Weights of a small transformer language model: MLP 256 SwiGLU, a variant of Adam for these matrices.
Each number is 500 + 40 x the weight over its row's rms, rounded and kept within 0 to 999. Layers, rows and columns count from 0. Numbers have three digits each. The size before them is the row's rms in percent of the matrix's.

# layer 10 attention output (transposed), 96x96, rms 0.101, rows 11-27,43-59,74-90, columns 0-95
112:539499563537538516575503583535421519549485529516440464485587553479448516463542522517498527479511545449522438528485550525501555481509535503469481510493543567512552518496531538483483489495500475404453479489496420526568518458500443386546537484532562510473511521468576542504471532509464504485
089:467569448449454495462417468448516483517476582434534516481446533482506504473439524511489490492449545442513493512479522468529507513499530516450461534509470455555479531451529459539445471559526470487507456464537569515527550468468484488389606496577511500558539456456570493504548538493516467510
125:453596505554503515513441536496530499466524538491498571486495507470485455524466433478513490549481548491383521540462516485503500517487473475511526475561506532465538570461455471551555545512517483499538429542447492497538506447502552557457470471608492570556509466506481512554508592527456545519
108:449531627519513470521546500528481509452547449509538558474441517501543520503470517532513519514438556418504470521566510550460524521497486490526553503534472534479546436484492482442503541419581497476465579420570481457473450445473510507495486451486536498472464489502524460532470460551475488425
108:540493504551429489519499496543512485474487504469548514504506527462527479458512467516485455478539531443495449499568545544451509556548441488575504469451584440423476582536551521535517537515493616549478513531507510414493451495505441492459512567535467492554475517406529449470532513513477477511
117:466394509529450483432553493493479515539454513448530504431488469485578494538551542525562424498547506408492477445479506448543557516493498492502538496536502463443549513447574555517473456497484484415473537432577532516524489465508507428484481515519498507464496539473563462537500537537446496495
117:502592523507568517533454512531491494436477500508461513504495553555480534492459504518508580437511461532503618448429540545461484463538502518495435546557493540586512484514515485472472486529495482509490458544480493511495468416499495548513528539443499586517506451490549542519468535391541548501
130:492557479569495442541512478493464448484495487556509529502474553485417557414488468507515508508419477466487414578522552532444513510489508529449446470514486608479488456469438473493495499439540490482474436516454506483590564506512494512471559484522524479504498479526505543428507580545467464490
112:565533391511525416538489475493542508474512518538443430523497478408467503439490459500486447450391567509503440530532463476503545539483497491557490449485516555442512532464475428518517545478497510584434514538494488524527517527518439506470562527499481561555520511499505480479494422505477498501
130:483466440461566562424482463456518533499457525479537485533509435514530491528473550511513530450521449558499552472475486518508432477517528477498474465449533424553452519503446550505519484546443497569556550604493498482453452426493532536536489456478470424515506545503477500482530408474556517545
122:501518483490452518524458556511473528514521515559509502542522497504445437503520473509464463460466466546513566484497501532418477493514487500493526469546458541495389482521436410496502475510473504553516513520511537434445465495445533524437507546422476528460407535527507497369516437443503453468
112:444486507556543430489505531554519533529482436495537495471469578537504536510471459551516533500461517487527445553576528466451584445520528560527506520500490577474528514488519441478450478485493501572399492525515468489552523548455464527476526475476499460577565454455477555439471459552550519508
110:548451528553429467473487508462515539478476564433410511490531529459512458448579465542510520513515579483497451505557548527481532501528442460504454454508496464435518531544484482491451528504456490529487484486455502536502538420560544468471577592576448509550484548486490499543483560531483482544
128:455501501503470513499504526433512527487493421428529518501490409488561494453485589523458506504507549585536498501496556434477560508572469510531504537460479481492416475527527513544488464520430496463524460466530507492489419522464518520462414527493431546435507480498551482441480547535525430444
108:478492470443490578508565557449558482505503535406452509463567496440436531513464515475525495536466474497472563502471497425558512469473560473493494483510540444523577528560447492535433432492520483531501432512447492539605527514525490435458548572506512482469483439490546493475507488485515509515
097:454428439538450463514545462436504517478522503480526495427442471525519524575546492483513491525471491430539473429522448484539456509506479520484538483503437486506499460495515483471521513590535421501505523497503481495440562564499483536474471439564508544622465529605515453464499474527546506507
126:453516563489516520473529481481489536507549426442542514473511429542541560496544546512577543496429538496438532502567511454475548515519468510479482505467478481487575466540535530510417499465555486531479546494456481511542468470540509554544453547521502496524477457520564434527480446577564532405
074:545520482568499445463522490503452473506443543497487487552489569468504544445471492533518541495463539483458487519462541526525521489545557551550464520539503519566535514521545493498539494487527454448522448502375427526556565478485454491560511520536530460516522497430496586450518536436400524495
101:491560452476515611435472466504482484516512499458472493506540502484511537479523551458531452438473431473542511529503432456483486480536494563436522510425493504576479533501543561542590478512513470558457508448529578522472474492472476545416473553581461497453475443509543491463472510484480509550
086:495465503477530522533500468497448476563434505495443551471463559506488537522499498459546452453414506463501467457480539502504513511508480481441522529463458563459520520506546570498521502472588562440464500567486488528458529462555466559455438511596496535478408497543523501576519544556453525538
092:502479489485458477517525480517487474464514446478451494504492465489509496527453494510518469423510419493500516495521479501517508486539444485430513488481433517520560512513446482509547535487497476535455457462619619573486432475459509510427458499507476577483476444561482453533457440459431595511
086:458483505431518579531472520523433448443508558584486460524498518538495442486520470518555555458454525540523559453500477521489400556513547491458493557454513538508441450540463508454473484531455536523438496582452495446466512548487450545558487554460490525470488542527571502523514499441482518519
081:519513478487504486464504471456524484529542437478458528513528448463529491533535506454552443449493451478512498461516450450509506515573456514461509461519458496569539509456469490573565490500517498588513477421538590543512519435485478498398464546561487557453486463518546416500486477484407533513
089:486462492604498505500488485618475481503517540542475576431505493500528482596503488526549523475540511468516506498504525423479450450475426487500500456531490520446570567524474500486422582450524487560454521563519461497519514469588494475532531495485511480552479493531509473466510467492597499491
092:519531526517499489513514513495474575509464534511538442471517561522484488442517494517488524513481548502419457558500549520488572520462539499553472483477524519431430458517550503477443473512499500412513484503420390460488523533490481505607502513472546456505491518467476588468552540548582432477
083:511537451462523563499504497539497535560530527498499507543596620523487459507512531539432512407461547488542527521499488497520482474501559493569465431517496451510470470451533509523460519525418502567465526505534485459482524539496518446507533546464450425499464565459555560446460495509523478440
081:521527538576430383527511436503523448478491478564460480467511440535535479518467521480478484549527481519534452483487501463466488482516472509458430515520525486474565581485430485461448499516491519536592482551592521494491539448537460450489518480442468463511536505492469431536535481507602515491
071:543480526492502482548512523526486512522472478480544518464411506531447515488480474536534450490498491552560491441460500558515510493484480515515535557411522583438495563585461454462562519535490540482437535470570596466497453491502528585481559451473465548530523474527407506538534501540525507517
097:538509510476518478569454512442465530506479538508488449517479602516471479452481471479424550549526550536471484567491546558486530467421568531537502521502496520482461451534518472445494463518519485475475484524452398440467495570455523497579464461476544433512506490466462609488493507485553477480
093:538564453546588472507504499512521510445411540473518474467456513507554547466512516508530561523480548507453405516505522503524534513499513598578541517443530435494501502473586517477479489520524530545522485439427451469439511569501447553559496520575476473553532516483513511459487496515538506547
083:521498441484496549436535496472496555507557516535524527488505440441545527485539519522497478495486467518486473533519545494448508581556507535495487469521443497494412487505535602596488561554502496524579507502415466519515486564498524526466455472538521434510486501451494510436488539483558432399
078:539564420566494584496482442508481498509516490512474483524515529474522538474518506491490558512453522501478465572497513497461507499549497535425534539456515468525459584497591564561574507510543467519487568529411482473475526526564476484529417519544497468493517463441510524476513574513546459578
080:493516401463498594473514453558480526503503457454478515526555486457490507563496578539508498454476475529555582518487466518461425499504466509436515482485510501553496474492432541553543521490484490493425490450538566576493478456507518509438471587562472526498476533541466465461476492464424561499
076:539525451557484558519503468529487487533507529452465517505499497467526508540532508497515567525504542533474543489509523548476506520483481554469528534461421470499456498422593551476445461538530468509498503543439523510444502534532503474497417518562480430545513526513498477509424515483675486454
095:500495452496468438522548481554490511559465528509498564484490588525441501564495538527483568456414407457507529447514555519535514504452537506550456502578470509470546539487534543459480539492517525513513521556517420559548479438608524522498483517484484518510474482497483493521518593517529558483
096:536529507516551547450504524552447582500490514555464464538536563475455549484541526550499547475477562476507426541520531521436491477534516522542484502459489495513519524531546558503618517505468472478470538515447397540508477461457426465555480510525508481468550467424530578502477502456466510447
094:496566437477500576434473466509493518505484515441457499510519473489539537451467546471532482444500446446525509527512458473487484473553499614412502533409464515553490501484545569507526432485525467552493517477522572536514531437481459508436522556559475503447458435521550505484509556478468532533
094:422484461534481482553444500444517496503465529453509526457500447469503529573430508458459435529493520460518503518441522513435533499460430527471532503567513508450597492401476497527510497514559477466504474479529492500472460475475578531446456452558464519576432513497447456582493525545490514498
098:492503566502479494546547477548483500437514487535498549515460489480490483516462499605497498458511463537529483521503508500490511460532503460506511455509452549553507541551428488452574567454496485541510461508610573528484403482443504470440451437492506556554516506525506464542462478490432594544
112:519577535574468472512521491516501465495485454520538535445470424510558449464522421516539484530524472526525511470518506479463474574505422437498496523509558451463508527504532485476494471514460565532540477490468550382519479521591512516441568504453514494503486549425537426555563488524484475500
084:493500464513506515435489469542447525562483482465447508495514542485506517485537507517562498445504448419539446496540514472505470483496528523475475470468471544582538510447581589571524485480523446513439585472536509541493515403510484489457451545531507494468497498460552492498468538469387575544
099:514567447489513554525481491533448538419500558535482547531580572500496480534522573515488528422457529449484533515538492467432478484505529547514444506509464510507487536525491553451494532502483540520460452543473498491530525521526428497554499589512493543489460469519595563441492549442564557456
081:534486526539500450471537515448502517482478491530570451476479528491528490501451515471524489557500564492436453490495498502469588499489491497500506523534502491422429421543459435485476439461505508439551428516435460459488525571471486531567539521458525479503481511512473542484534522549606412414
104:508494515478525563507523476534509488516604535600457530531521549464493451528573443510435491500500544452513544510513398505517515501528553467560559432569522456564494469523502448452535511472493471539439527526466500527501512510574493506509498564524508503452495522407534522500446471507457456431
083:536529545438455526505539474446515490459472499509450455481519477467509462486500516501496547492587470509472484530452454456531474602538553466488525498415520508418452608489502542481523505507516474444522470527537541504482504461510507487560401464479509477521544493548434524558517497463617484539
096:515510504494468439549524524451518463491510440531516530499482469445480496506437472477543442514413538523519496475457484505487507447544494458510547474547469544548483521557408359451514504468530556488529380480548597492525495488523508499425506537468500516486502521546507422505490488509506515447
090:524451470505506444472509586450578557602459488452521510480464513548516497522470471518543479513540528543495478502465537460517589492418525556528466544507508519431488542532535464526418492547511506548521483503483444514505554489488510496499538423473548447529536456547390555468512474524553498512
102:539547423566522401476505493469530536458403508404511489472497487475548544472481532424577483488457513473484479469547523554488554480464491579501483529421492520456565503496550504503433444531524528534490470447460491491464487468532477514523535559569449459550495504539495463502474542518557501513
110:447531417461467593481516554442484504483543506472518551511568429493532518469487544493505517471415515545492574494492558465500481461550537550502473497552484473534432461527538527499464473521462517471515489535471493548538514488483530536546455567523496469400424460509560534431451534482546518444
088:462517437485468540470518577464524550489520464394471426432503404487475580495492545425520460485456476499485556528510515440526473467514480529465485551488563460490529479529496519544469472547569519506540536451478480516512542502463485453466534530518527516416452444453453496454528416468505500520
096:458442452507500511547495462502490523490535475439502492464551533489447511550468508437562485487443454427500537540511514570520479485469478526501487453483496510507562446498459524490450528455572478407427465489513448540496526471560462509482472515578524521570442503535487440464486522505375575498
# layer 10 attention value, 32x96, rms 0.101, rows 11-27, columns 0-95
092:452468463550522482540478521495492517502389469486433578541524489542563482464512526462466454493449506517523540463456483455487427462543482518463511415416487504551474521552499467565452503477577593468466552549473502519559495468473490421516468444467499551503532474478542496458508529493494444513
097:424546498474487524507543519527456434503513458473476524517515522521484525535456567468517506466566538507514530456475491494505529558458481472531539443518540594410455445403489469530517496541454565535524512578493426460433508484488465486533510573490545493496422507541518487452463516507493412548
104:547460490555486478549465557514499480513471416561459428503505500483502469498562543572498544477539520576542483453512457435541538500574551450492478473481492589482530489507540518469533469509480443503463508519559539438506492479421430523495529525501598468524513488508467445456487557456473564465
104:535482528492474504480513563521504494486509468536543511531500482483470492483532485441534599438488542492577512558492487426496510441543433485486514500496512519426493525506578483499399499505528530523510515452488540489562539496497485504489461561441453408576526536497491567561430588554552482529
110:557456514502499560452573494499496519483524464446455379513517457465477521512479471587439510502530522469485522461505440471481552427421522514473466448532430449523467514470496531444539570440485449483535454440475494505583570516537574558477471464490525536502478480499489497501493560500527496515
089:473563540474557528503456559507529524513490437503542529491495510528460498525565459399536485539446581516485484551447470524510505579508518457486428444448483483446448460459533531488495561428449584520519504540492528494497488486485497426524527531444486460545504503526504549445456520561444451554
101:416436435561425527446518492560488468508504483452443506521461492499507448475450459493534528564548508502517476439487514513464532479483477486465496494457515530461521522530480433524439434481514495502496471536488445426496588578489452418554461438550515456486426502507512535531596473471491507487
098:452497442546503469548472487485451505481510475505408459471583449475549532536502475504517587433485512477527568431527524442455477495517505527544461549516459477511538484507478534518471496457499490458444469542513490558530447490527459498458505515509500609508548469462530434511474482361537469478
103:497497506520443515512451499490454590424480446478558462471474525517557607536471530526489524543430472489456565466544505525451508411507479531451489578494499489538473565498475523519532488565493542489560443487457418420567526476517514473501575538497498546444507516492512483477519557494518471511
102:508493491419476496454524523502484439613573579481555510492494505529477452446490551524555475546399486511472472477470477553482482530430478458516521520521520521516515485535564476469556487546493524520516521489502466502466537564526541475561460440525549533442425505503462511478459419566510564470
097:554510539538568448466462484532537485551537525480518500561488436468517532513494560549510568399501513452502465519546505458515532457440501510500449486523439507419528508515478504474435494591477554496570466444498488512520482542547526513437469514519556488454497506453466428599525483501472488573
095:452453416513500491515470513467504529455501519480519486511590393487508532523428537494519526478587545450502475410509542520512439520515431559484496531491554442556538449482481580562479439493592474488492537519518574526488443472445513483492531490458469552499505490483502465517523544470512548482
101:432568475505461491510516540491460458501493438479463465508526448583491468553532556514429471421526479436486508458497542455503490540443511519540498472546489497557514539453450562528520567423519496493524483557500551495519476549428459477462494409513577465533534482501521467487434508492432446460
108:461521559474441463478426498506538414527515533515463492459473473609471520515488467569532527556494552462468500493511507555514487476497527625514514486540481442457488495500519468473573504444515537486516578497497562517501536495509467471524430559464503494506452448543535516468549463459480469601
088:463514504492430441487540466487519447545520535491449467537511572517592552488460528524530471520511468529509506411495500496550494539500521533547490472484544603487527379471512503547487543475494456480542536586518426517559474465441554466457562459504515492488496496573544516477520500521456451517
087:546580545421526549491413504506498445498522465478557508490523555480430475535529498551465544535552505514497461544460533487490571454534532491517487503453498564481451530406554577581428495519452458501461515546467515446497462492490443479501558542514463487468520420489507478549488479531506495448
105:453450512499374511444582520469498447455499496547536466468504529528500469573532432539514536501492405475548495536471505517514502529524478572526471490537560417456538451462519488614509516472529542511514489512494521482519527524461501476438485500419481497456486398529511539499542509501487462480